From a checkpoint of a small transformer trained on Wikipedia.
Training: a variant of Muon for these matrices, 98M tokens, 4194 steps.
Each number is 500 + 25 x the weight over its row's rms, rounded and kept within 0 to 999. Layers, rows and columns count from 0. Numbers have three digits each. The size before them is the row's rms in percent of the matrix's.

# layer 4 attention query, 96x96, rms 0.127, rows 80-95, columns 0-95
133:478531510474488515491473547509492529513521484484540501521493511513506487505526509482496524457545520507506483444511516506480482519476506518485500495493507491493511470566461486521498531506431501558525491502560489540532477465514501461490494489503476505527505517459523458465500482472472530514
076:473466482548513487506527495476511537496499479507520481503514520503519505506521455474442432522481515488522528496476506500481514485524494470528530501501458489482532555470524509527502496527551508546493518484510489462463482492510504479521537501544541536473495488522501465507518472491518502546
110:489527487541438487493511516504546523513497500491521519479468502482535531529525497499516496491491536476504496509522490494482534503502565448510505497470524520480539457499534496490478442504486517493566526504465498497489492492492479515467504515520487514496531544453493514481504498455507463544
083:461561512489461488471498546553511553515505441484530509483489526493500490474488510535538522515509497470500478520512501535523514492463516512489498541499489502511506440544474475542467488518481525500477477454523504495505528501506513491531513556481508519503492474515487493490483499514470502456
090:482515464493549503527528437538528493536480485502470465529528535486523455440489522512464468518513494519527526527464512475498493505505487480510505522489457488502483462476495499552488488499509521488490495474480467531519477516553526474481484542506527518487517492502556481485515514501495517494
100:497437505478503500527551453496484470492493526482552481511513526541517490491470492508498515530492527490496575501497446470495471474551488485519501496491488515504507548496532474529518535545525480491461537477489488476476499497491499483492490521480514528478527499542509514505496535523505490537
081:526509499522503495531500559515505508493486512514496480522503471443498517538480469525469537433535484471475452523529505494492470492480524498511490506498465446548508487512491522512488499492473487482506509475535529542507484420458482496516510483475532542519509519506506502503518524512516492486
098:514497506479458461512468456475533502491543509506523507468498515545495469502494468501500548474502467515541508544481472523491475507518495486504529488535550542475495458479533540522495504479502526503514518501509480507562503517495509530515556514499481513457525515492472509506507466511469511452
101:524525482509512479475530493482496500506492510494514524462507514544464449493501465503503499438484459466515493514495527458471464507497508494528530463494522484502442470481510487484506455501466460521501514481515506505509506506463508539527483524543489509515496491481500465469546491541475566491
105:481513461472518513528478473498522521510552476487512514485522496555488509499530466464493490533494520500474432504494502502467525473477490521458488512474547514487507468519537498517508497496559505519515465444520523514467507481489507500481497519471465530523522497500501563521488492494526536470
097:496499535491529496492531488485488501511443532518486504518534470507479494486469492468504460528469489476490527470489515457513502466494471498516537514509498527516491533506506495480484504448583517489446509480491561474499498516486479512516486513496466531554520495521477520506470511550527516493
110:513478482512496487482511501464513498542480488520440514472524470514508452480514471513533512512481511510462499476539511495488517498479484482492495492463465524485497546524550560498567434515522495503529466502491488494495521494461494502479500502506495501503453488467514473502477503502465524557
101:510466492569552480501548558497475515526524532508501494475454527455511486489496488512474497515467462528511498490490469510482476493520467514515526494492484486487545527486511529464486512528512495504509518493509478481503572456496492529500521484501533481449477490538511515534513495493528488519
107:491519514497493481480477535497463479465483489527468507486513463494457485523497483516487486495502497492501484505499476492449524460494484560492550529553502524467501516457481519453474492471508475512511437486493509507526496472501506455526509493445515467534467515482492502484524487475477525451
109:486495459521518517529547521481531493510504509515515484504560466496488522506486500514472533531476506533487506505446519552535480467507512492492508534477491481541504518505524493477489468486508485482520543525525462451488510522532515477496520457534492514490537524527462476486484497457495561503
117:491517508509504515512507503493516458463499456503526521473513505537531544493479443496502497461530493533491545489526459528510515492516497477543530537521485504529474448490486463498513472528523517490473512519517466498470517561499509482520547471517501527489487517510500515463469516536503460468
# layer 4 attention key, 96x96, rms 0.136, rows 80-95, columns 0-95
094:492490531454445461542495504482511490473503449531490521532497538512486537488516495484519472492535495516533500465541538506482498478497536522476528504476536491478524502493471513498534520482492534501470474494526499499499486508515473537445531505497463504489476580516480469480504474506500494475
104:513491480465467490492483495513523489495477469518484541434479474504495547522507526487503504483523462468502500475467521543488497529499539512461496477480545536490483498480487537495522492526488526517514483513504464494478441459534479502522535522463476532488467485498464492488467499515510521443
096:497525510508526485511470495503531493478496543537481516554485522488492536468474502528510517460526496521534518500486471481521508488510477485538524485508495482472502567523532463541468481490471527466472497489487490525483500535477503530510524510530557459477509539489481494534504492439485489472
083:493482548510470456510473449471510507486531494478475482520481490482486520496520504526509515539520503523489535501507498505517506498526512495477491518482547503492594467454471475475529449508536521458503490487542526497499479494499510515490530538529501457516515554508523499473495508484489495477
106:493520511518475481481527510499484480499477505480479540478497445488479495506505527445510469504492491480525507457547515498435564464518509477474499472492508530508506477470519531498511476492495512507516478477490474487533497523484476424538547530504533511497492505506499503523521463459534510486
097:526524476500570504465510450510488529483488525512570507476478533497526515544501487485520524474468540501450513476503525521506510520489510519510478504526475536505485497480504498493490516524506470503568514499517510486490521422481542512523479488485519491469473505465491499517466521510487516509
086:478533526535479491561503481478476496471540511510501520541499495495475510506492487501491498490506513450502502472572486464489443493466526508502485523467541472493485510494495506476510517529497535476487505517453480498471525513499506544490558458528527502499496488484511488480512555494520459534
105:471472509480533512501481514535548546505519494526552494447504512512532477530496523485531504526520503494478476453499497520473468537499472488509465509485529512515460488493569500480461534509500492553532504475511494479550480490515537499462492491488494518495465488516501530522495484532473520524
116:504503557494509512505567515466491491454513493517522454517507502498487499500499502494498505489482474562520485523505466536500489489518533514541502500465523496487537480477555508496519493486523555538497483530523537545528490500507483536513548478491442486479518492490529505509485447489508488497
110:484525541471509500564472520492473522480505454528476478499499513463497499468472525546546471526559495493526513457502494498482522524513502514490465478509512521458478502494517553508549501507493484484498473470506486478522517518507484510520475542518528533510498502489478483568514467531516496495
097:541472495518504480517460498536510525509442524499506514503518563496482484503489503515499477498506538510501486507513512522488481532514488475482466488479537524540499467503479544497515569511498508530494511543513523500484503440479538504548543522485487481494524513530486455525523478502448499477
116:509470521541500513510481535472493484467476497489481533530524556503479555462507474469477452518502456515490464547492492518495468507471469514480549464489545495494533505470485491522523485515522488476522516522520468491499510517503489539490520546531501485502470483496533499521518516519492455465
108:499552457514475519543486479510524507438486507503510511538493446485500501469505520506520499497552520487498463457507497482494464519463482529506529484469513491479545515521496484544492485527466514498471486515479509501439507514543476472521516485536505480527494489493474464469468514477540506505
112:517495512462500497476473470509506493482527547533533472477547494498512470497518474490485495538488520483447495483422484547553486518487503481489481478505477474473449526514463515486479506443530481488508470533506526497513493524517493483547492495486511512499494463547501500496516509546492510499
102:471491456480503522490498506523504452467504533505503517471487497482482548520525579494534543496502486507538505505480485533507501494524468490497501531493459508479460503523530490498493553495529494530536523518474516490467487487499540514505496545442508544494485453528491509486470502521530498526
115:523501494494499489520553529500537517485528483501521525522476494507493532561521514516500514493500467514485577473474500469477482500527538558492530522502487488488507509484551527476498513545525553454450515469510503511537451509479520514507520513519484500532514495485496465474510497496490514511
# layer 4 attention value, 96x96, rms 0.135, rows 64-95, columns 0-95
100:475504494474517465522549503491510471489540527449584469480532519507520511527486491461532500484496491463501468561524518505515553480499472529522490517486489513490522516506505514533528488463503497503498451449501490501491488518521483502537563506504513506496461511500503509488464489510520491485
105:501504515473484465504514479464540478513480548446486495543479529507483519475510529533513502553498512470510525478479516461572485480506487475495475474557493517456520503468498521484508504517503499495494528482483520506508526454494546523501527466497514484495527531514507492478509540499558516500
094:527475518502476518495559519475493534496492488546488541462496493487472523501510544549494507493473503552485477466521488575491509496500485486505501496521484478501529526480471430471509518524501511486505484510537482519470513485536457541514499481491499520507503485546516476508501498542545499495
093:518512508449503525492496524534547485554554493489520504489498511477523481478523462491486528503504477514525519518523483472503510506496459523478540494545520443455532529497498512508508544536534468504500468499493509503534529497521492531525481513545538500496496457484472495498500486532475526547
109:531476486491509500473490471521495519510494491504545480509492516508507505488495478490524473483482528481536468473546503508527545471533560483506483529500475528505484507488508497444532455451524488513515493517508483497505541535476483550493581520512518479455505483525459502490480509472518527499
088:550485506497494504481471508455478536489475536522511490506487507505461453525485515535502501489489486505500511514528463554515493491536486517497514493533518551505524495497483490524468482487487485461471449491446491479509476537449516528500533521466520502525504507497561463511489504506459454506
115:493497443512517514511493527503508489524495498488492504524509499502478535571508527497493548481531497531504502507513494483499458500513513503513454459476500533495540470512497508503500550538557555493499501472551444493479484474499515504531499532497496509496512476495512433498442496487479511519
102:504452504461538474515498495508497490499492477511458487477498510482481496489496515485492490518470536497469517531525454498451479478469522491464447535501459540471492501482498488500506550518492505484465533507474501496478537499508481490531494439519507515494517529505472518483575522501463532462
102:465472490501449529502525465534477493507498523505511447540502499459513481491474501508476483533490516479503527549458515517528489500486499484473525557502494470486536488469453487496533488494497476526513431459517497502484518521504531519495488481515502484438536506493484481535489529498485540502
109:493519508511465482476544535488552553511472487491515512480506529487515467496470471455493508496513500476481513499484472470511504518535522510508489481496480466490519501480555519477529499478534485524478451542501526503503519495489506584507498510478495498468486530516448518516499538491475447475
099:518496467512516524504522521445480484526480481492502480489474494571512502519489468493465479519504501485537438520529494479513457466541509491504496523503512522550509532521464522517515477503547477517508446512521477503509525473483466476500493509494497520528486506498493479480487473473433544503
104:516516532538503511491503493500542497492466508472525512543520456469512516535493498528495454507501514537512457506490509438448499478507569502467518510502470508469468504491485501540515507489541518528485518479466555507522481505506488488481487475487498494484546513488483518499458510531516508555
106:529512452488504481493489542492500464429463492518503523498493534506483500489477540502532538499508468511519484501529559468493479499476501496531554498534470529495519490515479474518493480534472522525478499483531476555523515493506521494535522459510489536514447501502473508499490536497473485529
099:478548507488529525485489502489548510479460483500519450500514475481542522487509474515479507486515519451505478498479506491526526442500507476529472538482460505459519500523497494510519484509477545477502487514488545509544532541536502477480521535530502510458519547522491490521467464477498528512
096:496491468510502451449488513470502524492526479489480532491559528481468477470419481539517521472506526497550514521494456489493481517522507508499487525495485518494486488522473517524508510490506460517503529510492496520496512524484463471501497520521490522472520540468548497515478471480512449543
094:458489524497462514505489529517486501505474468493519463528530520505513535495465496477513525485521534550514493505542486483484486485500508512508522458497525449525484461503455479489507516528573466502495490490475505498497512544530525511449498488441496475549486492536490505476486502484494540522
103:522449517493495527469491498483485465514522498495497530506547534454503494472568507500514456451470464550458492467480519500536495469520511484485466496496488477485544514506512505487486504452518519517501532486542505517498523468510536525512483512470545463504469509518478511527510490515509468513
103:511497518482550517502503509535472535509425519510516492500511458498525509500481546467500543469500508486550531476494505492560517516470507506494502485526504524467539521497481499513468489506487518476488525518537490454483483458489482482503502492445488480511540504450531526493505453471482490505
097:528501535464498541488475522544501492512532502495467506523518480510480470521491513530465500462465506465517533470515569527517497473487494464509491503478483496522497495539514478475519480502508506466498512508490523493490507465494510536551492498519520489473425517471498490472497555548490546500
116:525510460539524485491486472508494509467509477513467478491506467485467485498472469495476471514469498491492549451460497513497558551506467466472551495461522500474514480467497523495530513505515486506492493523458507506508500515508488542474519508495517446480459501494468464508437520499508477486
099:514512498506475465541497511504488473527490502501513462476506507530548481508477456483495481521518491491502465488500522521477468504499524500500483495482505470486541530558505502496474523479532526481538554565513475517478565519506522504505558518524499492563519495459490517528501514487523485478
097:493470487495472477519477443481509482472527506516462490472480532575518527504479487489519478486492505538479497527527499459490472490505492490455545523470463498512497499517460499491478525493476457471455468470496521502513492485515507507520488525486492512496510473477452498508584463500504510503
098:521532489515509481509475484492464435485514501511498515476478518491456525505512564537522578492492495475496515536490500464487493501471482467481461500508487486532490482511480546525446517507531507467464513481500509498463495489516502486483485539499532520504502497495517495510484533529439512459
109:538536487465494450481521479511491517535514484506521452465528539473488481511481501513562464483546505490495506518508501531532512523492496489512562467491486495518485513502486504521505485503471474466512519508488426513493537454484495501512490496512506519503497482483534507533509544504451515550
106:517518452456482496526474495493501510483531503513507490512521509517468493486527475510492479498445519479497512526547535417473518515521473469488470466447506512495453504486506457445468502487499497498483489503448468516509465485513470522475460501521506510488497495482509507500513538483529466525
094:542520491475526472467505513531566526542505498506475476507504540497520484487498480489491485490472513492491483525488553486458511476515517529501481536481522502511466529480538501522463453497524489526449471481484522494467489517498497468516493507549506488541499448500479483531540472472485458506
107:527532531463516521502500548438540487501487464485513509477512504513505500509507506461523543545527485481533501490510499507509514532509486508453497494487480483521480497534512505467480506522487481528520482500541456467490455526482531452531481544463492516484536558494517486469515484529487530498
107:514525522512516514508467526566506533483500501473514513524503509558562493524503530492480495500463504475469474454475518510502496553495491500474499490494442495479474462475500521483541501495543524514490451476460511531477486504467526519545466507530512501485510534505536512494477503487520519504
102:504491523448520481499475461527503483457494501513502466494523559491519542490492462468527482535531527475505456509494472508475502425507510516495529502488496513498528522451518506492485538497524478532534473478483499507513433514499488501498499475519502493469481507504507484519528452475482486548
109:487547574502543524472501501489550508491490527459509495454492453532509514526484448482483491546504478499482498503517490511491500463486499552472495502452516511502517492481476485539495487486533507502545527476477503492511514493449455491493524476535515509487516471550522488518483522503506516505
098:489468435465522511487492484503526446529519514517503518467498531501490486510527457532496464481516462489494506528483529498476496489510496459480553454516510531506505558510524476513498454492511525487495494502495488466462470499483545514483492471500542463467527514512518536526480516485474493464
098:532481521510556437494522474474524485580482515507477480477501537502558514443476475510513488466514484497511506527489506477489511463479498506479500483479489513461506497469545543481495505535482499477526478484468495544526482482520506533523484515475532513498517519496473498512496527510502480538
# layer 4 attention output (transposed), 96x96, rms 0.111, rows 64-95, columns 0-95
101:507508494488491511471528460453498461521491476510522507446468523510459477542497499489485516485526493455500483502471473495494516497536527548519434508499534518516480488489478460501475500542490509506508532523504499525517524477523515478533501503468503463493472517532529510467541522516550544469
095:495467517501504489508467518468477510473540489509498526535559523510472484479495538482474475513486504514536502514495547479477495505501472521506508452450450504496475481483564499501524469495508532501512533459485504516529521540538474486524489501489434493538511503510452488521528478492519500511
093:534508469512503461474477544491481526491511464471454525505478508503538469527504493507565491521515520538470520464490533497485500488475543506496559529525502523519474508471500489486475548498502508492475515537469534486487519483505503476456470503499501520493507501474473487574521502526517495527
090:509514488547494488538498502539485473492479452439515485498538475522513500467529496536487534491508488482472488476490475467555474481505560501524496473477512532495461497473490462535549451495441516504501527500514482472490475543524511475516497508521513473491492519499477498478503509483487469505
108:488508523534513524521501507455507474494476530511486517476451490472475491542467566520525519468484483537539512485508521532483506528463489515522470523504487508517490518520454468490477475551511520465511531494514517454517500485527531485519516450462479497502519525475495504458505483463467484507
093:545468489519569510473453553524499500532474480460508540511517472481479477503482468478495480471485469495513508505511538485466466491517506541493478506497551477500543465526476491488501546526500518519530514515487511512468521501479484499481541491494455509521540460495540493511516502520514516519
109:524480486516470512538546483474555556480547532468448494496512536500540531507490502525542451491509495523509504505484506471487485453483490517485472513514508501478480506518499515530551513552487491547510499502525499467506528524470486502498494521473508439476483491487525513494492515513542497504
102:484470494456473488432523517520500522461499534497496523530490483507504488474533484501498488471559508498511528496500503575495471520507480444485509490488466476561506470491540472475470462499487503501490486510525478490506511524530542502501498499495523484495510514428470489486487465513508505502
104:489473516520437483495504448486474531498473495509481525463479515488491505517512464477429509521488478517498506524527514534502524568456524464524483511506511519470457499524514489518535495538525482489468494502475435482504487505513502495515473495520476518485510499470500495483515504468472524553
103:506500487506510535472549480480498522506512517493522492489495464464523516513490493511491489542501536453530473515510516498473484501497493541522552537486514469524524497499476482515460491503512458464515552485498431472465475524534525431483489513503525493501551520512470510490529504491471516480
101:501467478512521519523478526506523488522516509531470522510519477525507547501488568517503523533540473521491465530509520500507475483493484485536455541505499496488466482506464520495484501533461479534490462484498500481496489469493492473470540521500467459454489526488573484465503520488477516476
107:505532538521490484528540495464488522526485478475497473517463543480513501462460516520492508536500515496476484527504540540513492502495429497516525504476464465507470502462490533497476514532494517502480474493514477483463490495510518552508478497435489534480521509524503483454501509490469452509
105:522527504521520492540476494570513554498496529484512508524504486500497455503515533476483480491504469505526476496461480476501530485481491521510492475502477514504453469483502483507456506536467462533547473455513558527514490466501515494504451486493493498463548542490486496513541522507501493507
095:438485492511449507501521501482467455531516514529516465489498478479502490455457500493469505496477488541493494473532492468485524512509468471527495490544482458521498529488471493485528478532504520569470496507492525522489487505548537451536495478464505471477486524510466509485524495509482505509
091:528511499482504446525528529481488475539508502486495477501529531516488511553449538469481506499525448511451480454476468503472476509499500495501520528538480492529536475470510514477543471508506473491534513501508466505430516447490478493512491503498495492492546506491511486481501493530521486526
094:519510511525523476513533499500491488524473514516508493491450500542517482527471523530541454500499500484517501489512509460512487511560508518492517524497486502435427485468466509477517499494497473477513491500501492484513496496482495518497566520458479505518478500487442542492480506467480527557
104:494535474474521504517473474488464549459485512474487497509498530438519490460501527529476524477515511517538467495545501520543464485473502462514503431476489494507497515478472491494518483504538505473524516526507478447515474469531467468498483508522499504508534463542466497524509493498517509492
102:488509517508502528553485506507527557492544504515526507561464514531470490484477472509504501485491506502521520489508473511471498478519502471494497524543513534486545503515493519505506530487446503558460480532488505540479534533539485512475487485500447484510517454502480493457488534500490483533
096:511494453505460538509471476510476492478452486510497485494543554472483489490522503465533449506476488484526510490480490501491464535522529461525485506520527493536530534474502492528518524475473555499526520507516500504513485475498545467489463472503472504503501506515481427507463502469508502482
102:457503567517461537510533493494480499484455496475503496514532476486529477566513487497534523541465482515474522515485487486518488453491514498525501492487506465540520533501518491499469499499509494510527466513504461498467465525463499468525519488501488545561493482469487550499522484486499505504
100:508476529462533528467517520507545486487513468490432507506527508539470543486517470498511484517489490501509506527522457528496499431511482501507469498496531505550497533479485506439524507503503442486473501441505501538529509451514512479495487487473501501499499498512477468469505500495489497519
097:488506481493518477459503524456495510485488544481495485497503452520519491517502470457462473527468497499473540468537486550532516461495478487480498466485496552473473480529512510489468452506505514478498478469509506489497447452484501509463536467478461474518519515489529510479505522475521534504
095:509472491490518482548491492525489536486476495550484503528532513531513495508518479483502426455539511483442494508533513520483490461520484538515518462502485461509500537515519518546486514482491501538505476523531492518524506493478519499483458511515519469527463493480546482484535526500544497503
098:487477479535518498483510502536527521457452519493488506549479504530487494523526496478493509496521486485504476470460502501497519495501527512487479520510553517487512513496511480501524553526567511492533544471477501510467488507463438476487474459504481497528478535495522473474483518568490483485
105:478485484444454478517458493506505476492481485526535499494553478507501484483475491481501491505521494505511528467510505486512497477488479496504544495510482518530479535511502402501478519503544504464542518479504525472449460509466515546484508528471462507488474471499512522500483506477505528474
102:491522481469528478493514474503526492512468541456511457478509479524497534481539486520538565489494491490551467483551521489495475535521505498526490468493514470502509536514481484503460504452476485485497527478552487504447484505514485513535500535472506485519538551482520509487500503507527512506
103:500485482534480516513501501508463483423526510494496515488486480525501502511503525488505502478492468481494540499530489484474526471519483549506477507503477517524475466462460501536532534484476471523507488504493498475493520517531502522490514518507540435526545461552547478501456522484488461487
109:464507478515472498539500475528448467505556519451527476443509481458508482483502507504526493490511510497482500553488506542521506520500491472551520508517489479489512506493507521507502550499491464463509510502515474491493498517515482528486482464413493487516483480525510507471532495462491530482
097:449513522518476484534517508501521518480520516464500507490472478530493496528504516507485490488482500548533511509509478489542516560518495453478515507507512496526498453517532499504505488536525523482502491466489463492523502456539513492523487581494476457524498513501511558451501490542473494491
107:519499506527464507486510543488482474520504457480452489485501498497461498467475539490507544503506532463526503525486490490490512502526552483492518499498559491500498494535556504446473543511512502551494499517485501477520496496495514495533534497462514487539510535481519526436471509517494472534
099:478490476537470524477488532479519505462463457509480496523523508496498480497536514517494518481455506516533474502512523512495524477465461456505427475501526494512489472521477458536467529437508499504507544529482482501476489510486475528483517513515536526512505487510535489489552469508527525507
094:470468488493495455522516561491468519490519487489529468514475462528481504499547501510490515533488540448506463493482521498536495481507488492516456477483466480566543507473534501507505527508519538470531524514531484493512490515511500494513505480490478469454524469495463509507552530520516491491
# layer 4 MLP gate, 256x96, rms 0.16, rows 0-16, columns 0-95
094:495523467503527502496464536475466465519529477504516482496483489503505478459427467515457469489485501521515490477524493507523484507471538519463515452521487529559512480472482529450490493501480489519543470499491515471500451526488512523458494537498521504524495516454540502502503503519488486508
083:471504512469495484553497502488517506464522493520477485494526485506501506544468543502485548490455483523457534517496515472505468532461484453509476485523533499453524483501484533503513481503503494551494452484506489514461473478522494477476502532478465493454437509531510503517493518537505494491
108:526526523513521489528491456495494504480529561494462490472481502483526471509529528526462508522497488475562498527535478528510442498438520482492499495518534501507464503481497544475490506490516492506445459518489498497526485501481486519513503488487551545501522514483501485472497492482535548510
100:471501486533540517479464509500553482509544492471455477506487470532518530542462514490516489525467532481503459527525531525515458521506462526534491508490541471482528482480501471488470507501479578486488524480503535535494485522492503491521498501512518475515487484497491519478524501482538496540
094:530500468442517492505523482510486553515492469503498528481492564503557474466508544496548516483471515426530455491516461485493500506509498518488470529516526469484472497513482502479491497528492500484497492480480518500469478463474530478492528458507462490511508486491472487490512472481503537513
097:471470517485505536457447432527502521484537479514511469497459516534495458488513498487494473522517500527496489522537503545515452541474497531501470510539533489482483464497520495486507519481450493475529536513542524481471512500500476476471506512500502477513511493495503443491541493517492505522
111:493477532502451474455523473474471520495532524504504544489538478504509522489481537468517548556476510484485500498490472521496534491501539514489556476495490454528495517516532503521482513554476517538518527470500530534528518528496524481515493508508495475470535500500485514502509479503521444529
093:517487479523525482488492502498488495526493509507557529512497495467510519509496497518459531449498516492495494521508475500462485461485517483469537448525523497485488517513531502470532500494504518450480473534471518541507569505503467505482440510479475512518542485485509506461530478465537454503
097:496498497543498459514494546436474532494464464534499476459537491509519481505494470470476520466511483520499525494514496518528479521478553475487518519519508447525488511470483529468507472525500504528494487497516520460472509482546456466494497484500510489501500511525497468465522508531525544458
092:518496502485517459521503464500488474497498481496485513504487512522455486478498511499494493456465546484530522494511496506517490530466536509499483451518504468510466446502497527488552489506504452546517485428518473496514540456471472484475485522517516454511489518475541482530513485531483495530
095:464544472478552517533478513489482479519511461515514512462492465495486484540523505486476473512541480492504468513503510459502458534468494462516469466504530491518436513471509466510510497508503523517499480488471501478531485493537493503499506497515502494560511510477506477482508547533558537480
104:466513534456467520496569543494500495477494545470505520500500510543510494455517488475511494518487435560466483488495469504513464521479484528521506482487501523536498521501496492548507483517510540468489493536514496523495465479474472522489512505517484524480508568525492515487484513498502470520
098:511484507495529510526545511494509477494524502500503510557503527493462546495516493526497489504492538482539526481508493517532515535452533504519470437506500519478470498518490519548501521506499476533529538546505549489502510466454487537500524492518527511447529470479543493510489487491467475506
093:475489523466524511482469470496479530527454496474522486496560564533523515483479498519481493491501480502504515517497502502511483496532521560476524479527501510480491486520519539488493470490472531478525477473501481473481493484492524487445517475507509471543479487507521539465477510434523540477
108:481519478527490497498511509519485532459483497481478492509488463558531530485507480502467497477468494521506494486538454474459509513501501453501508505544497462492514485539529482548516498472490491521466507468472473519506507475512429493512552523512537464517464479460474495512525497481519480471
096:512523528477505520473507500510484438518511529493489529548470540479445498497515475520506493530514495454516500511524470488504521468512492495470523498495523532523495531514499490538517512502477536477491488533538517524435458485478531517548496499480482473499527451465492533502474521478505464471
103:474525528482521540492461487532528510474522489528464543527512516506492479444514480524464495537504453514515518500475497511512459529509504533442508476493513477432498478504507516513506507474479475524479457507482492502531486481503526501530551541484513502499497496471487533521520524454469490476
# layer 4 MLP up, 256x96, rms 0.158, rows 0-15, columns 0-95
094:553535480509523562472484469494529511500500528528512476467495538517495523537514512492459470471514498504541541484495478500523543490492535506473530475449482505479492457502486555455528504515539493485529514530492510481469527507513465517464476496518520507484530535502510502468468491508489500510
091:471518508528534470489528533471522507522472526496517530519501492492498541491495571486555516480488536477509502494509540463493489510466492506504513478459516460478527487506484515481495494461495514563525472465520485477469513472507513513500518480525470517452506504510518540500504502511445467453
108:496506530505506518527492498481538501486511527500499572471466492498517528504557559526484501498491496520483507519504447525508498480506473475540544490517520480501523468478552509455483458469505531500485507503494482533528500524514506491515550492536563508532483531514499476491537494479509516516
104:501498544494532530500494479555465538500494507524516504504473502460513534489453521505506481511505477487470460526523434560536477511515465468469467464469526507491549496507480507526488499478477511526491504496486523473497469498487484521503489444484501496484505447511510510475519478467473523488
104:469506512495523509478451519492502500466469470504488460513469554517522480522514481482536445545495465507474534481517515524500498542522524480534521513499460448511498505496484489525479533480532485504509508493448493504574476493495504493481492505498468454486537469488475472486492511511534503479
100:521452494521507490553544543483470521502490548482487478478502519478524535504486508495534493493507523469519500514476480494486511451499489547527509487456491486532531526488507497505490488460537541535494486509473527527527476465483528528528532490522524536476464497515537509538523504527539527513
108:471511497490545490487488485517474515504496498528509488510478496531474483494561501486484517489494514511503508524558480489535537553500525507495518489497468563532513524502469526486514515520483465482507475467489464519483545486556459508500462493511534486469500481523513550505460468474468488465
101:506525514498548474496510478533490486470494490505466515474571472503499509503557538447501473508553536541477506514513510494541498485461488483535491501484488493483496483486494513529486512481515488523482476549508491520495498493494504487489481499448538491500499550464473438537480492492484488464
103:508519535500521504505513528548499520451510466533488487487474519558455481501534509493527517533433485528520494492481480491496459527500485471507487523508506499504501494494468483453524487530553476517496505487476451523489448501476472452495528481509520493512513494506462493527509462517507538467
108:465487496506490520447490548521481497536487466517551502502515520502495505477483502496506475539477466519486487492492525426471531474493480499504505501490482508495529510482466470535453535482544476498462505498500561488479496511464513520542502541466492474478499475470494500492465502504497476448
097:484488518525509536520437502480490475480524461554517493521525472484475464495517506560492466525534481493527506494497493488521483461475507486524535465519460516487483478481544466493528533508509511464520475473490488497478500525538505466525521506492525538544460516480490480506537506467484524515
096:455517521460456489451556540502498483501478497445519454482505492515496465510531489477460516498484468514482523467474481504514479522506516518509505495482466493566478525489486503517521465516514518499537510534512524517472490468488521508509516513500537524489549469521490489456484516535506481540
106:506509506523469516500518476530512482484498451474503477481511494460494485518539504542460477492534496468542517531508519512515517530462505444536509474537519493493442508439504535455521525525484478511503529515473524480571505504479473542513512493490526515506530481483504468504506519511506500499
092:496468490494487462471510515510568502501504535476449485502424489521486515505539493544476508541521509488480477491481494522495465460517506507485471496465499519529494440472504510465481512485525481496535483492506497517492488527555499528490536543493522541487494504512540542499509503510463502495
111:508503450542496480525474490532472491482464497495443532507511503472507464497510479521558530499520488476468489554481492472533493509465535545532486495491530510519462443501492511520495525519511496485502485514458507497518505508463479489468472545466471509525518527516488499474510554515519496488
090:500494531476509510501527522469499461520515553497486511530473514493487549528515454482532530503504445472481440542545504496469518476500465515499493528500542560508477510494503486525482516448511497503474507516520508548506466497483501505500490482482444487486492501507485512549503500509488473461
# layer 4 MLP down (transposed), 256x96, rms 0.154, rows 0-15, columns 0-95
095:511520510491487525473502540512499488528481539519500518494469499501457515517478517499480546478507466495497493505469478509509484475529533496518465446544481476499515565488462479503483491494539499532495502475492480510504490509518491519532487513474527566505487488477469502453497505458426540527
094:501479512479525465521454505509501484479498486501474518487514462453495511457502503506502521503459510491439487511479540508519496535465467431488474483502532508529520510505514445479468501480467506504494523545459510525482489487491518498527510529488449484493504532538470497493544487546532505480
100:499521508520491485472489516495478476503476488467442511465488496484521483516475502509510521490507483523481488456493526492553492493553528487483487578519523505484475505467516546530563485525438521483469514505504476486491501492501512483495507510545431514499538492471493511480505485531509512514
101:491524445520485518481452498501531510501546519504446469510488482478479509496517503504494451541480521449489474491546504447541495484495491492500536523506496538464524518464512498472499504490510530495509527476503556488492549502479502448480509512507473492492490462554510524500500488459488488507
101:475527489488478502492472454498499501450518539515514499534516507497556510514463515485490495516447510493480512473495502479470554489494514533541497456487495487523523517532506522543491494504486506468486491514474508508520480451536524477458489527455468491464531494503475466544519493503509552468
098:477465511495528472481516495465493514502540504493497484496503534522504474498508482503491471498524477470458526535534534475473506516467500529519505560500461518479510478493535537482477545502495479472476528486509520477525499502457500505540506503537502429512482546533507510535503525471535538466
109:528483531556472490476531469512464497505508481504511513471460522548495541487511494479475519533502502495490523481494484545506484472539513542496498465514506455531489499443512470503489500535508469534476517517498521479526506524504456459502519502479464434459483499475499532469515505523508514511
098:535515536530519531504504477518513510491509487497453497492502488465489470499480524513471485495519486524492527585516473493478505498515553538479495465493504523526495513454472525505477486521470536525528475482495508501430535489498525518531508502547485501514525503505525512533475496495537473553
100:536517504519514483506505463534519515516519500485485499497494506475482505476503523528490467468531541431484470521506524479502485510467478505516508584557488456560499484493487484492538502516512538531527484518507455509526472562475509503493489540490534517494491481505486502491473486486505501507
116:519491483500481516448549534521503497498485467535482513499496530486521463503506486487514498482500505532512499479580488481468507471443515545455493503514468477516505520515527495513479494485529501502480515491555517502508531504494494505502524504453532474509535541479526486528530537517489478438
094:524481524452487491481488472491502527496477497482474519524485488526525520486468514502525533474511489515518495500509520526489518515531485489473461533458514490465543552487531485500477512520498466508503529489488508548516499486475548551497499441460462471482506512536477485494526458524472443483
108:507502530510521523505520496492453471540462470470496470492470467516493487511533509526471494523511525489526521500481535483542531555511487469490521484510479516492496464476476547460510510536464498502515476542476501491526522508466522471528491521482512488487499436516535536511475489506484483561
103:459519512515495505475484487486473502512548523497498505471473523508559526511517502536487482485509482475535490513488516502487505497502509473515494454519487511502415524451512526479517486524517517529482541496491477500549479507499558492516532496481505526500513496494472494515463501557538559475
090:524503470468517499491490494505514502525497517492507494498513494521512526509528488508473509522508520468448542551522486538532470502517513517547507511508474516526558449465499516514468556510515485480527461445526491485492464520515544519534476507500492481517491538499556516455490498500533486518
116:499491486554525525520536501513517510488463507527420533489473494507483505478464490455524437494516475486493505493497516494520499514479523492547514488527517537496504471541463473511485511523469500479489490522460501480532480471516489493464495555475533488494516525459518532491520500512535463499
092:489470483559513469483431495527492547490505461479495518433506479533552494524468503510510490486499493517502504492468472519489488526484515496519505515507480505486493523498525535460494488543535470509501487494478471500553508522541487533507515483579485540495506519509525475500494495494512516514